config = dict(
    hidden_size=160,
    head_dim=32,
    norm_eps=1e-05,
    init_std_qkv=0.0657,
    beta1=0.95,
    doc_mask=True,
    max_steps=5707,
)
Each number is 500 + 40 x the weight over the matrix's rms, rounded and kept within 0 to 999. Layers, rows and columns count from 0. Numbers have three digits each.

# layer 5 MLP up, 640x160, rms 0.0501, rows 487-573, columns 0-79
556455438484556469472514575476448525501468577510507524537585489469532454529549491558455470513451548521609530579534487531523544490532483476575517487444453488483538470512481446490536448538504544543482456507486484535495516539494473493492440557
543505492551444543562447483531455547493458437598551465441534486498486502544525541535435472426493493454534487512518586591468589422517509522457510454486529485507455481539466493460514424461473542509498499492525436461516487522519574450545503522
514489544479446519475554467462519493507496506459480532483526524541508483517555493496491519504466517488453488457503525474477483439498546480445452508506510477535436518541516466507514523527488489474485517522482481555538503480599562525529468467
533517483491597478518587441614463503467500512399494477490533523468523476534500457439544477550430469481458447494471493556526467475447488466441481438569484552561394489493473468401521545557475520521571474476499499476475461542484567446488545492
521512514512586450419472540527478444509493474501453506527438466467419485550582529493515487460469543504444479563458514494470468507521429540512511533553424501521571501420460553452559574486425493510542436562479538544515492515475528472507490469
473510529510470467455542457524578460467458428444524494498491444516501434504493539569464515481501489515559471562535455478471551390494548476485437420515439470521476482509505430486529540521506509482511574514558460584418492448491468545432461496
564546554534454586511483419511510523471486482459500448465464414432528464592556553475511510435479474491499528502526555485526469513512565563493564545465447448490500496456475492499509557435572481497442505508492523476587468582531470423445511490
453499532529433517528527525504481494542501493560423460452496523476492541478528573508546449501419463508593610514509548547506491591479538423508527447516525530509508515425431480591504529511475575587521533488438541485529565468480457472422477497
516534535508494480491516499511458512551514498562540467499508477517532478529483576436499460499476456486483413523501451599474533473492564467433533482551501494461452503509492426450517510547533556530495520510488523511472462457471505453467449495
568481538537520444418496519503554659519561490496470435492548497507507518453526520489419542466511529426569521484450501485489462495536484471610493419455446407596523494440463524502472459588509548508566459553540493525491478476429406492485502451
482432414528439490516567515497463503567491513465539491488482501520516548529433451450432545473447465573555578498443569549479489512562469556474457510449425492600538491523542512496524458502468547549537505502490500451450562590508488548484398528
532461447532532471533510425459425529473470528509489535436505514499548452467516463520485507491471492510480499537553464452533474458559479514546533516433518439546465519467571400451574519547516518581501395495452529515491575490496529537467555575
450512549497517503566479509530534509536566529526460461521454476465507472522510613547420488497430503491465556414430462561488453504434462453539503489507472574515496500463523581490493563493523510497608493542524524497474535553453455556524517524
487463505533414495518484494466435515511453559470440534467478544464414533479485569439520509539509535511539499461493541474456491440455460466572549481515475502450544491532520521539510533521437508428468513512479529543487454416514460551448519507
489513581572441511470508405509411485487501462542519538553548551470586551476473448485472428515453488503523520492474481558397483560484508491495453476425465438552546522477515468546506500548513555495463491447542543500443546484546447627536483562
497496469534558488540506448509470475520561501503586452467440460512495509542521468522518481535422502472446427533519560452446484522428499489432434448545435475495474544516560485521500565553478484462505475580471478476526536514544556490485531486
433489492542550523517519512446533555492541546567522541535591523441453499552555468519502446421410478504544583509507535488468541514548498532503513564528494511527486537473570478479542429521520506560596540483517446544450591563544406457453526543
414507492452522562522577456551473489526533445424530479544503444486491471528468547481520519519557499508525473527503506526538548520474535530488470528531508489511431502482540566526529533437517518520587517512551531465479527466526466449534385533
550461536535543476472459537547543500535513551410477519558588524472530513485525502469531526505531490467518562495467442509498535583526495534593487391526474510514534501542501521448514450545564478519541471511455549493506556529502436398506430451
528512451508511533488447557467518502475466505478518468510535491518499527518441540438559526510474536517556515483523529522457455528451579562485505458513465447491439559545483532456465511500478474494487488469540477526464510514522540517438477516
530406492501436522403482460554474539495463492533529459523421497477491445473461546529494503532472549448582449518493469568448577495465522526546446427493492510444486493535515499480465455476477556496524533524425452587501480488501532572458437506
414474474474453480590523548563498489511468536510472497615589453454517460547542540515484441420531528505512540398425477457532518500465498531507391475484466524459438449517501554514488470480541533520521460460467494534469498526486544521436510552
521491474522450421460518465560445481486447490491522537538458480470531482451517536557561523525530485507474435517541504564452506441477566492462523515434580422504446444494560529574460491512507541564573513469489469530506493502566498544507489464
539491531477544526482510458537441505500479515406455475454490543526472523509499490432533516500546532491457466511544482484450474577521466476466515522558457536512456466415568540498526459507493493464482500578563506452520487543487544450493508466
554517494534511584456459464493500546553491502457540515549550408478481545467556524490498568513544538501480523512506529464487511526490482527488466530518454446452514560452478484501473448527444503524578458540501505529557441530469481447548501564
501469536509492506490409573477504486469516466508582460522425543496477454460522538556484475504457505495466530512478548476454500495414533463601446418517542445547490455476531519518553457470484546453463440540479489531493529567517470500510484575
423579494449473470555552518575468493461510444491530465499426555503488459539529534469499495418512516478507488495520498464551420503476496565472503545522498507517530480506450520511494515483471559512521511540530509437532507591527509453457430445
534435501488480463520546400560519504511455463533586535525571534476592558493518472553477464511416554470475456538510528542501442512501445534442516445518463551524472474507507541486556529471513521521489446542493510465533558509496528547554497544
483557415558512509458491504484485482463460527498547479486502454456523544463460534470541517476584411526540474560470499522559536477445502515587466477494469439504466513484502495544519478477439451501526512478472497457504532518448504446493481468
428440565500544490520499532574427480409456574471558539519450564494514522542463491451491531519480460482548454520453489571545475516437567532548452474492431471489515490534475524498477481499478496466474406504540524452538440507471487470491545505
503432587560432541537503504480542480479468528456508515458425413506511496510607477568562525511457493459495477447473521496499425462448544535520551507538516573528479506486498448457461543555495512517614388532464534480516443516493464483455530442
488470506522494475498549508534501467479501589495448517534470515482513562591505577523445535578498451420534534419500442515530465548441536461511489419511412517450473413435551423497474455506515530485500493511490446468535532561466549475518501450
505459564469498491517521499486493556541480488554586451482573523504490505525510435476515462430546444356442525553497496479450501501489525535465517419583491463446494494551516506504466505509469525467479494514540504511429486463518495504438527509
509411505553515490571524523490488499482563470491561498535481555520546528524478456492478507479534495494471510462468524556423489516471433457514446394498409480482532499448478437535586502501465491441491560496515515490423541526535486581495554516
498516481487442511464554489495500491468557552466513444595459472530468560501527443455530491499509447465524522475542469559517491515536425511506548471454490475555478504514478446565577486518505547552471532495488473472515531502551539482545502479
411478523533496555508445450444509488473511480590540538483469535428518481485461511572536494494483549495503509495568495584479521485490576534486531469413503469534477524458483517522545449531411535550491542535525468405523604524520496529560542497
528528440473437482423587526465513561449485506539563436470498489506553511519500514452526458552503457533482460515530545499494521570483568408517425472414463456524511553406520451554505526474519521522498472557559487495470555583559596483502496616
442528566509556447515513517505456543509516476585542549517405470491485499415520473514528454520517460481454557491436449500467517472527437455552503483513561520511445449482448428517553538592516593553498487509505494582452473501581555539471522490
457495474549523498439442552560445489537445460458509552452538443422416491527552434545495419482465513501581471486427455498545507520537502575513520562482517512471506518518491560439553494431462441468611493508511510563547483640521482513496459439
491432476474466541486507531546432497516542577505476508577484467387525472496490516540501413502495509415485459456486468487500507530437526493505507492561547554481486493521466499442476454571530528502522466601438527480543469556508489443483449537
557477517491529512495517472458487473566435492553450504464477482488488474526494504525484502516475539505504468532448550430532494500468499440505487571468524472448488463521493460533576456564526536487466495470508546435503500513496575468454500546
528419505519618504521493559571464537457507482494477462457498455487461516444505437438445464534454442525517444524518496474491437492544519569453499539520485475538525467466495394505465540529549467515464442481502550492553530508504488502479459515
510476484497516555444508427520463529484506524424551551515577502441453523554468423452522493529488534515497513505496454473531508444536477558477453487488476561503498522519519464537468545417488492547443481533534561520397522491547559510501549477
496499560498467554442469552530573560514536560547556590463524471447557492494448558565422494535552563450481453497461381477493486414490519425461434548473506543485489552486484473464523442489474468553561488500494510490547468513491482511450464531
549482510524510458515569471472539583553546451442479490504535539512530539485463544464502525486503552412510480525533519427466429519551576497540432457461449415511563493484494446516586489492496493476533501562456521523403565527555534546478469506
480502555530506563480525473557491528564525503456475449466478384535538471497528460524541463419567523507476486517489516520532532553502572527459467461467468491489486529454485639484464461488429505515528471451557533520473507498533528527492490520
454595529521409522445506499531414451522503548442513469577442505512447463535502511474549496491520465399554478453465476525492531524566513551483464550416492569532426497540480550478543446458559435533506488526540497441490513581523497523454419487
503528528460486488470548527545436472481480547529531459565484456463501453574464524419510505570527492428551531496513472480537474553536557461548463563558578444525548484528428574455436494434476475503547543529503481505541462504492491492450468473
504467496561490535477495478516503546521496576441491568554434549474529432573480471484576531581481534407440522416508487441542470476510489580451547505514572476516472493549560425522490577511499537571471483514504529469484544435515563478476431479
456527612496550557517435461528569514448472506475507540533447443504519475476441447573456478516521476524488469449478538576530550505508535490490479532525443499487478484488490448572525508502508523496588461485571557533505442454463475518549516515
495479509492481465528562455532408516440525511490522519498537563466447509539523465511528526437491518496496487546522435558565462494467456525564484534528555468502481478514533463584560535510485488438525535451530440541493505557489570481529461463
510498473501478502439506448539518499561518560413429546510524515510512553529483481570514488549509473467529576459461461537467508507558573418515521397437445511558530475477526433539460432521550560570567523496501435545528587485487418505433517516
404505500503508515513568510500481499559544474488464502506438529494451490441532596492503496456439497504546523514498535476547475438447471471463458522543442537465491512468473495504523538468472531487512450499547489502497480473497460427481520477
495448527594547520424505527475564540531504550490469531525476477489503542489519502497559438475538472480503511506460426473485512529481468483447514475461540431541506524503491535500546559553566516507483529518502454479463474532447413574558517551
541481552516513557500477493467447471500400463453525475470502490524536479502484453408539500529434521471616469557485508538500519557529592414491536485509536493469495500474397447437480509510477505523476489495440532485514510467570489561465511457
544524463537523478420497466523545526460536392486477467486424548536524526471444492522535516455495494480497485488507516538475434480470490507455524546501529542469530483486514547555529472499518547494540517540521469482545580490521545487481436532
502483482505463450439502486473473467543474490525574527571484531475474485482404490515492451474480449530521466483516550543481535481458450546459506436551523505471488466527494484537509528519472528466464419494529440514459516559503494551509459481
498405467476528561559470519509508586490539549497470476494456499423441457453547465466490530515544475503528543464450489432404524485515519532555406481563506545503410531529468538463524580507511464524519559507529522536564481576488469517482439537
478483536506518534543496524555445509499570514451544535483564444457502552449530570466470523416513503491498497485520537453471486505452565457443510508454572454499511454582553572457495453502554574540460483523555457426493565450551461530477473511
526486493501549525490587450457552554456488444457541508516465536490533473494484435496523510464561556511551492497527412499489500438471495477527503498488508475553482515544484500489508509471557503461457429516494528494436590461555489502489542573
490529443481461559505566424485540493421591504491431565426411478459495553465509512457445454478535538448470498407579480530525469575465488489508472471492475501460449508527543514422566497455489524484525494517571434546541563532576545539563527511
468554507523476532468494480498522559466566510464578466499519521513482452479469530465546551522510506459476559492526532497502442464566479493515422496544494427556597471522457484509531470491474519568512510485486468494512506495473450520465452459
543466476485494537471542555581508535452415490515463449499491453476507517517527467512533501467454490501627433526485578457523489458535545540467457511569556498586480525555453465432461436501492451540484457556510520535515560577447555495500412554
539475549495542508507566442509483549487538532433564496525479506508519516540471458564440467498502529476499490468499499517510523513553435506444514480457533471486499490499503450526479465465474455460601452459486453489556569470534545544490529564
531481518519465488526488497551495539423572479519524557460433557474487469530476468413529533539471470449512469477445473528467479486443473531527492425490502496490435548479450547449477469483498530503515485558523511433454520470574599529536527447
479499536464398555496471457489474527499480557415442517494442468449463510533504510471573442487538462482520508408472491503497426435552488521533518471554554469459493564524554460490494500506499487541513484479526485548536467487505455494436497561
551526390527528529411481573450472519460482465544549545496524464504524522432540591488580474520547475470513463530524502482448496462486505500532461417383512436596497434458494441554480479505469515446491451623543424432482480462438471567518508496
514544483468528427506445452520554513522499549532569415513502562459544502558447485436541530425409528401469459529523543484473518528465528550552493495439476512450473471550511452520505452561467533500465463500608463446417523424543483472516511515
537447494489484474549563527534463518493455530487465537518504514483484444497472459484477572543482476440478526468544479497554447470473424542562496501531448519496500485452411544542544473516506440484525532476553497456586546515530513444497540541
458497574482533548559529446474511487523514516541513458543526517491544521495514544480478470473421494510519518485462536575430547521481427498434426426487464506461534488456486478493535516493462521504528530489528414480399490550571458548507496501
590527473464514558524590559502480470546515468479500522480523455496509442519516468580545531496523500496513489514484450445528490484500572509435466443521526564500388472445450489553458604538484544543616467467537553543497491523519510491495428507
527531470532501444492545488502478538544536556436525490586522547494432505525506472485477506513511532506588494486487467477456574536513412554547497537553486521485484507579568504439481447521509520492516486496585513547372484443491557419481431513
501526504476511440475523507505565578522547490536496443442524520464521548449493542536476494501448469557502457458521542531510504562496542476498417426504542481511497414488516506497516587543457459533510543496552451513497520463585504536496411569
597465517486461449464578491568476492471542523433486581492480471482494525549456491480498501486471502445505468443501558526509572549410455462440452532485519547541495500541454522548520444517469582577506495563491489486529535421541448629464461532
510547478522485506501509489452531564489506551466563502559590509513504509543491521460466538502499489546535594493455497471427498467501500539565484474451482532452493454451443490517475479486488475519435544437450520540494512535444468501452503590
511449544533542492494431508541500507484568520583526454505459495503440440499430505494478511500466495499443514567427552514469428509425488441494449591455485470485544517539472552529502535463477483484498447541503475498502509508590536485542506510
552502533520518575524554537505433493438549546502500530543492488485518425548498513436466511462518506551547440532497547442517457433460506478525504568472495538521509499435528553506553511441506499464572538574492535469422498485579478491426537531
468515429542428492516549485508446489509481543530565551603409480454472534517478530476411533496448444477532510485474451488514534425508492510538511486485504538574492511552535465530468540476470452443580515521469477531525632452469516507451448544
598387506502528514428467542555471550436462500428538483476495516466484415504511502513525589509464439457477529520488505469461577526560441599480475524482481464497509477513572486471471502507501497494448544543453462623482470469496549422520511576
526490498511513584544492529561488495485584506443561444505534493481524467513424470451526520465511516497474535527571504561459545543475514471474454456530475467492547547536608488522583529551518509562488494462496500518520487529542550502500407488
450494463541442498511481508557552555513451482457492436456440515513508485498450543457512498515568473512527554547503548487504438557477469498467520485513509491493474471513516522477468496508493544539521508470509556495451517533569522459552385503
512539505547574494496515474473428554549423540441530549542495520481427481513512498492417549496442508476546572539524485477519508397535495434561495473512556449519525482482528449502481570446536460528433473553470428486536478507519496491460479528
466472448500512471512517468422492464463564566445536503480516493468500458530456496550521484510529463577496538483522485460412519543540511503465530463489393492500468501489498497488511517557497566541562475511540518461430493480486493524509535530
523541433524463574414468519517447551555444572482422500470508518486513444498511540504455468549553525557448548434506534557496510486474485442480443505489505571476499484523572517467570529506474566572482557537525470518491513475423470441563425498
543429507552485476545518471543576550499447549503455465541488404474476560504489458499553474451563529494475493504510546514528531565461545471445499428458509449573463509526528537548593513480546506513471503486482510457426518526538573532522487545
420586490536562563476511495422497518457481407480518527508502482461501389439558567540533534420536548526582507539505526584493491462595449515480510536473470482603501482440516453510562511465443441550502429475495457492561471514504476557469516461
507437464481500548510482506478441601572489495472552493536500409515553465492484522404550546554476456482565549517451539495492552490507542437486490480586427492566502415484505497460515493458496450410508515522562518552494468528556519474448505598
# layer 5 MLP down (transposed), 640x160, rms 0.0339, rows 487-572, columns 0-79
517497559340529525548528513453476506476448485515517469474514468504494435553524393406502521500495469447495455494541494456421488431473566548538496518514550516435510557580453423515483522484444543450459463546519524446483470446479423486549479587
575518524486480476589553471541490447540513458554452456509475556517440578510473492467501501516470386555494514527504541476470510449541545529524545509522475441478500518588567539463570476427527495452460558498519436543448532500447542528436536502
453552548520468537530509553432499576514503526571496557483484464598502571488507491460516515465558436429464530477517518464483481452470524492540508477468523523466476468484464517471489514455465435526476545506534512499469495459499497482511558488
508493562589503533490505517489535502475545539492437445457600469436491452461486558557518523484527459548577596499508548485511513480432508521581459478468513533522502486526450474551485481557478511486533451511465448522607484476465439530481476503
443508557507506476434469514444521423477462588466512513491559490433511542506479447549548518509478477466513559523504482463504491488574501490517489520482479436499444461537447501542480473527475456453531463447534485555470519504386467495457503546
522475461513510485584508477532460481517465510466515518474504509519524419461534527542502454541474490543521503580455541588536466499460499541535572408540440573504469506475504518477507480507520502515417490548455570498464464500502506560490500511
580538534636462551394511449524504527477537525469438552439505478495488515546554456467551547484446433554526514447454498560514542445476502581513460528484531453525454485472455526528487528476463502489519500456460504501530525477388478469513479520
495563537405553537454499439508538514521547432477532460506485515510480474444538506439526399513467557470406574528490516547583496567513474423597500406458491523478438447513503454534438509529460499520540513487492537534474546488507498506570495460
540388562519493496430477524445443564432521513458531540496540514513497493529522505561512515463505542494531565568492528450522535498543412521464534450511471507440487524595520493510477495469446458503495506538480463480510511496513488492507523495
451476475532522505528525478536544476469493502488520432532498517496510572493538563460534569492513410426467546547547419503482462486434524604537488442513541472582534488463444456512650493497545511518522431462490551474499423516525567511464481516
568503448557487518479521456483486461497503467524470496551497566503485535497512509539527466511559525576562534497476465498483548507513592568499491503468427544511539525535450512492447465536521407489494466583505425567474567549472459493521503568
493524466480512447497421452518529467527500489519467428524505499428529519519510577538408477553479461494516417464556523503423457481459563525536446525495568442489551456488521553543479471467547495559488494553532443516522506397475440407577501473
461425538421555532522466444545408556499513507492511469516536540506519470579489529523513509507459478476484528438479431502523517474532458512537511384409538416517492578501408511479538477558500499485442490415485356497521529506462495583507500505
450490566521501513520570473595527530472556484500533522485506548485474501469512517520514484510535520490594512507518426536542513498567530530532476484433472503568456553463470474529596481426518507513585536564475458487439527514437532440433394551
598549456525506466438468509466511443478450400523494538525472514511537598467494495508572470498486530536542456449466492514489506495488546561540478500489562517545512501468491494564479490533573487503465456504518542524441502502488514554471472463
495554523513539528487456501511496534520495455494537418560469484518492490526519563467454534476476432475462519541508483447506479485438561478489488488490448459521521465560472472503407476536505486482482477521518486512508493483520548489523433550
497502550507536531423518425467504505481476544570519373608583514507480498489547615523473540502528575470528539501543481432499520432484505499498421517501399548521488499454476507529511429468493529490484515495581438467494522480506512490502552488
513540532490406554496470476511428553491449455483496466492458483596595446502462449518505477511536472492511404526541468580518518494526468513490439485502534525489488599497549542527480497449481469501475489486489445474458458448455513502519516495
496471480378523498422523477579514504510555486480494483423539470490495468502506490512503518481473522482455468513532521546465503556536591545478501478479517482511519591589535401514370496511500524559538499473479571576503522552525469548521457547
415500558514489476461486546497482539495523499513474491524516524494525509466465490475564505531502468449485485512498515522449521455386525510485534465540475464540514475511539442450533508529436542495484478522528483530465527580473523485420509505
494436453425538535534421506523573508506477480513480470482560498527457422506597494513399507418490493488521558492551513505447498447551564509520481459529502504568503582518491521459598464478501561504525508427581486496526532501514496486431403452
446537500568479563624492486478557493528544495544467486558515511560537525382488516540439523474520456471500508472506560483513487377532499497538464420491481512408464370537499442518463474470483551512515519503536502534482530482543496498505538528
499506529503457448476515516500572505452500499488525503568532534525517530554571485461457515507521473500497462545508499529486587503475513516544548550488499487493453488543576477507453510527490435495513450448517477489506545455499505479565500503
474498547460437495415459527461484526542520492552467463525486488433512491447483405470441496605509531497562546557522506475525499541490482510542468486471545563527561510552496541469531500494492458494526449508500468499482504558498476535552503404
516498547474522458490431496466465559447539510558559520508541535451473492543493531509508495535391524393444532516436467449502436483529474564500460570559499452502474534404473548516618487445408445412482507512520528508520561476526576444538508466
484520469456591430433438539531463466471503515517511491523530486499482476491494472531580507527454560471513510471417535485482454468501475509490592547445466488492508482450485467552494506502491509479577514504513508538497493488532526528480547504
474517546483506483519479485565558501508500474500429504500445526437515475566511611550496444514468462492470526443558579517559577477466532493554491478476483474490517454496448501497496476420498528479507476500536466517463504425488460569515570556
468489520546568478484509514509460474490535557548458511543512519494504457499530544503543478541494495498520523499453540488526496505525479473546462489497472472544522509505458510525474492550468563451525526536500485473548431407512445573498470588
478469520443443533471512521477421477470530554443503517485502472524543454516601507519518442543493533493489498472461488530446504495500453504496517494476497533490490498467521511560488531475473544500484497506540559378486468392461530530558508520
541479459546534522441574461500509453462471481478516481513505462518524487492472514512457537539477496507495472489430519468447516459484502543524532523587476532479514548528497531486520533513392497487578453557516494451524509512501522444452467513
487430543515492484450534490446481529506563561377525501476507447417479530501544529497526511543559473470478569504578478551526512477564491513535506478509482463537520482498517454519503480540476404496583440440500540507496489526473426567493487484
552541516540505502489521446511488503424450469558579497552505555530522540493404473498550470540443447574542482512464480485462560520477525460515509482592529510466502502462443511556533496474445477431494584498504494415531490523449557537512550494
447517499482493538489544485446537549462498483557563460532477492606458505411554477508465505477490501469445507584503529466496572446487478476461480550471516521459507534495538477472494492454477547426505508528471512529425470532538482504482466551
536493480507517413467529509462481458514462550448533467531442478523496515508432481499567479463527469547443516463422496480529519454493547518504526540587492514533429519495523457555496554462540598433428484515591474533526530554441595496503573496
489496502426474533493483540572535509433500501449491519492494542474463502479408531527518516536509500508521477537478505561512477510528535508477543453525523440512550521494561551503497444474496522479513454497536441531517495418446529521535496480
514464542491440496495522525582411468492550496447453508480547544423485489549485495508507489525526512467520453528519403459508450457443572572546445451442497516429530497502457483470462577549525503493512481493499462539464486549483556530454439551
451477538493512439543502566503479471515523521559515457519436473471542496494591511473572519557491445591429484456481451539559506504470553463493404458434512432510481549439475545513453466509527547476515497533479483479489500497439512453586536487
567473467404473561516540479527497463483534498389507413456536414491502510571452512499466512474502516457503500505559579494499508440514563511503419456548574515545523561583478486519441537469514465516487540571512558500517454487498481526557463491
533532514460527523481417459442483546562440478491564547480537520535534510515448491586494455500460476507506496488434515446521569506579488491456475538531524509517410534504461538565535501437382452510559558451399432481524469498498534457491468496
575463419496584509458547469492529510451482489513548467443571553519469445539438479502469532547503518519508491479497559397469543574469523540477447501563527495551533506522516481531527422513476442486473484528446504524575532522474529497590460535
482443472491461502542428520537493549519491525522532439527497433442551448483493535505511489459458406560542535495578500519567485420579492495450470464464439460502501514520505501465506547438517451572501531472493551506465465476458459498518502557
481415519492473522441422453518593537532506580511575451445562496493525543483538488428500553551441481513557486471508627480462538480489447510445412558540480496488573515472478485457462535535445484495490482488455528515608505439521473447478446419
480504458470485476504448533566519372525548473487498521540473506465511517505488499430474425491482590508536554520429527491547509511533503488522522533530446601509555525542565482471486522457500494437476594493439586520455564539528454473433482475
431522485508502535437523436503504506471525449399456493498506554483479456504503469491483553480517493555510438551509417543478483617479575522495505511499504498501471486446476461505442466504481468505465514547620455485488501536504519421588531491
501500516521493435440464571508487467448507413471567551442416519551508495441543530464460438492505547503441508474469505514474483517492445478522577530572573497477570502474452471501470515495489518554502508516453538519539540570469446525498486456
500480497544474535447544507528536451560408472489531555525493440500500505451536445523386450518471511464540499555491496374622498470468533563523522429484461530548536446463507565454482519581555538476499458495538495498493552441460466517491456453
510476541609426520489512559561502517526465552510515425386455495491466505501449480501481489487517506493487465518450517463582587501502485492497513527431561469530545552459577534410559488504470461482530511448499464483548539596527457539474536499
432522513501582486541497523512488507511510450551470477500487521541505547534422521545507450548468452533416448484505567479481528428449515502518514474474516502545494521464526528515484469534465454490504513503528486457424477531477497498509553586
559473459578499540468551515481523632532523493517508458400480549461467507595473485482492487483499519455484540546457532484519535471507499484434388488558474451538498523519487549548522522459428478404451447469421525487510515458518534565466538570
555543431471494502506478542490448510427478452481496491547512512419455507570501518487471435530514474416492500508488512494464564525474556522513520593495459491515501456553427490456521474529507514504507528445506442465543480558537549512537526483
546449437481497487514537574469455447426509513469540473445531509482466508457459465575486502510462407572473505515485496578517488558492581516522553469527542465473554397521505497501442499500509502465481494454513502549500540451476537520511512401
521637474475505453385476490527449457501493480421514549472511474547457460509527616588483483489508550544451465486488610474468437491416495472504518581543499543532518461526492483543447474508521480516489376459535450521471492532469492584545524479
500470536526490484478533495544452470470469505487483516526534463483501466532607545486447519502524434496551557565471534489482517446468408464555496485548488459478412497557468504542523511438513499452478447464476477483498495474502453589524587512
526522555533440491530481473521527482504428564550542551531430483547486511515520515476529533476483527552490498445453481465546511499485503497495582497461504521473500523546488513509561507472599466495504491494496492447418487457476501524530550457
507579445435511515439486464492515494477518431478522530522479531552528575472508460499450494500471492518521538530470469507479516446504443488484464490583536493454447529474437385505461523475482522403536522484499587525501480468491487461478581553
428493527434495360512543519499458547505486511466448543501498488497491465565503527495483472567532509475487446535526513509471471494492513522530538548450509501480500441468544507445543557509524468507478423576547472533478470546495553525500504575
516512485566485426467502508489481570482490482503480540472555539532435487466490553553503521510513465497501495499506503560442461460547484532461518504547498496519563556506515551465470467494488460502513465510457485506502561461499537533512512520
481463467423433526488476561489512443448548505554491543483537542570550529488473520482487516471502501449501500433497517499401517574529472486539467487458520484551474476497552489559443450490456485465511574564472570507529470480549479549545536505
523526546486439491507533472443446588496576514609474420544495456486412479392498534463440456462463521506509565471544503478562568492509510488521451488551520467454537532514517529489515495541552571523506540457572500491538511457441483491450511382
514518489492468499472493465462486537487511485496510524467514438547483494543527498457462562415530518560510521462533443498526490488510576517506477517564467529559462505564485511461430482432549496502429495465555510492452467475520537557549574529
571520482496485562460533446486563473494524456555570454541457536436570541533447525540385499521491521402585550462500507513502426480471489540590426419526408443505508497529594523532462513409481488467508508564543520516490538507444578483501519515
592501470503462510497532480507514552522495553483527471470530474522434506519488457524501547444606426464575527475519508559486522583494542489486527516633572470486526538468536522549522552493521470491500486497497540548549462510541502444441395447
514489491502482546504501515498590528504491450454510502454553457551528513505549443403518542379483463528541487516466451470528552565552511514470480481576578534535476468559457550521448469517527459450543485504438457555538465442473442465537543564
484502512531503514444513461483540487501534498583533483471510517467517473471572549467510443520487445422433474474522470495488492482541423560539531559502511497414506519532494526525440498454473540523522520492515511492541482516459530529481477511
456466464505466509472489544516491489554534505513527486454508483504524470522580529461501503481487520518485536552450484508508512451524618448510519521503521508487422523508502481461444541477466519493543451421540493536418522405458455546520535539
457504538513454545532521467473469519497471537454513523499481581468411513514510479430542424470471506504543532474522475407551488528485459472460540532529480488480481567457561449600542448543511498470540549545474474565538523588437520515467493558
469480513441530476501499542565429487524518501496588469497510518530487477493487542510542454508511565570516546493446519509514500572438508510476429506519520484533511520448496494430551511500557441486541522449504511496448475531495459549521461472
506542605474482508451485439562472454512607513511507464542485527537528520507468533536524476475495585481478486541526469495527465451498529538545541523457450511463465482487554446482423520532530492479434480417498434483428589463493475535498474509
410500442546451526532459493487529485464521475497513474541520509481557501555533567471528504458484486522541567499578511481478513533523519458500461486497450472510481450553487419512475494505488468461469585517501427580527535492491470553442497613
525528536434512514525480539484497548482510496542567490515499450559533515462447485510508514478507505533486523456477477498551542467483458524449561520527514533527533494462462507479514459504539552482471480424539511509487471470497453497508627450
458521453420479478515584429484495530527523429462480457481466472568535524501556472526441421475527504533486539495534556509495546482475533499502546500476515471536496548568486465492540527524519421527532430500532488499502502506498504410495552526
459555531487540458488424457511518517544573511584518489534484556545500428500544555544563552522455543437495458527493503495428516480528475426552475535499510501415508507469507529488482438467486548507466500532519489568466549454503557539469531513
453486486534501452496541497495459544455508485509462535506486528474520446483448543459508475522534563496488436524566542469501443497590454465533526525525530467478547503459454536457561542489475469493508422561507399469535565448493470476487540525
462489482532563491581490504526506418513488509522476557466547518473516495475521569509417493527446474516513568476526441491493519496514512488606471462531496475551511494467534452470451497539554493545519467520548478498448542554455466494454486531
517520453442526536491492496509525461463545511448533510511497480469496534525545477475487527508447468507492534502484511508466532494495518524496524552552536566515453468479435478483451441435475499426472465468551521456536544536506437452540617529
451535492538491453491477501510476492501496545500498477468501447457535562505512506530489491519471441509509497519558461459522499413511577439491504469460506463540453463460505548481515548497503497515475489486460491531489519523459559449439553572
540514479462410481554538491463536496575504474447507494543558548406516484560428555531503467573525566446554454511512579495431539476550455448506536572473516499523489477525558536479509511522431485517515551529391537451451516489516507498420424507
505549466544470489582523505443479555550443561513557524463521531525502516448460432517554496511508414436583514554579473519459481493510492440518430443479455475560533519460496573527551584538508456464451505435445514585505455443494550487462512505
515486554435496512529549547523535441482578475474475493477559401480509526477531578519495461514530467541542476533482505501474546438521474542481492596461477504499486542420473494499441513488509434580504501463433457508460485551459529498385455519
554461531435444546529422564511484546507459508481509523500475534466506441470419476469524448580554535428508526502530495514484555506467493546502535508443501503488507553456569483474506435507535513536485521573501496532508487509478514458408503460
440567577617470557469550524539471515500500483503464587493453416489545503467470508477532535525496413467464539516480562543485463440528517462482436452482492539529514462514461563454479498453547561509490517501537586486484438529463451520525573582
493486528500526474459480450442523505519485446530507470491547614504500523528471470487512490518421537524547545528496492482528495526525522496559564512473498501548496510488421547474527546457496366529541579508486447524480563518495493403517519532
520460466596552500452507443515400444471442589495552469502508526500498514474461431505613553513525499433559509528505479452479556560544488567438463488551467547498547471493456448486486504508550500482522499530528499501526428510521504448469603518
511491541487528467447528476509561564554512445486476493486505468400583505486541517497532502453512481475486542433446489507497435487469519500534584469600470494471531400530467436492509495422411525501490460553573511465524516457477540501465471579
475450542541477536547492488461540553475473530474479465503479465529405484549570493564522527389517564491527477503492506489502566517490479462473472488509449487471497463477484510559550410546528469506519489605524513500458503483439475495576487544
524429427463501512534551512531468543539476511489575482477396483481449582551477499459469427507503548477494443463451478505468538504444579544548482498565503542510499537543506432559523501475557548447473492541487527488453534505534471567564511509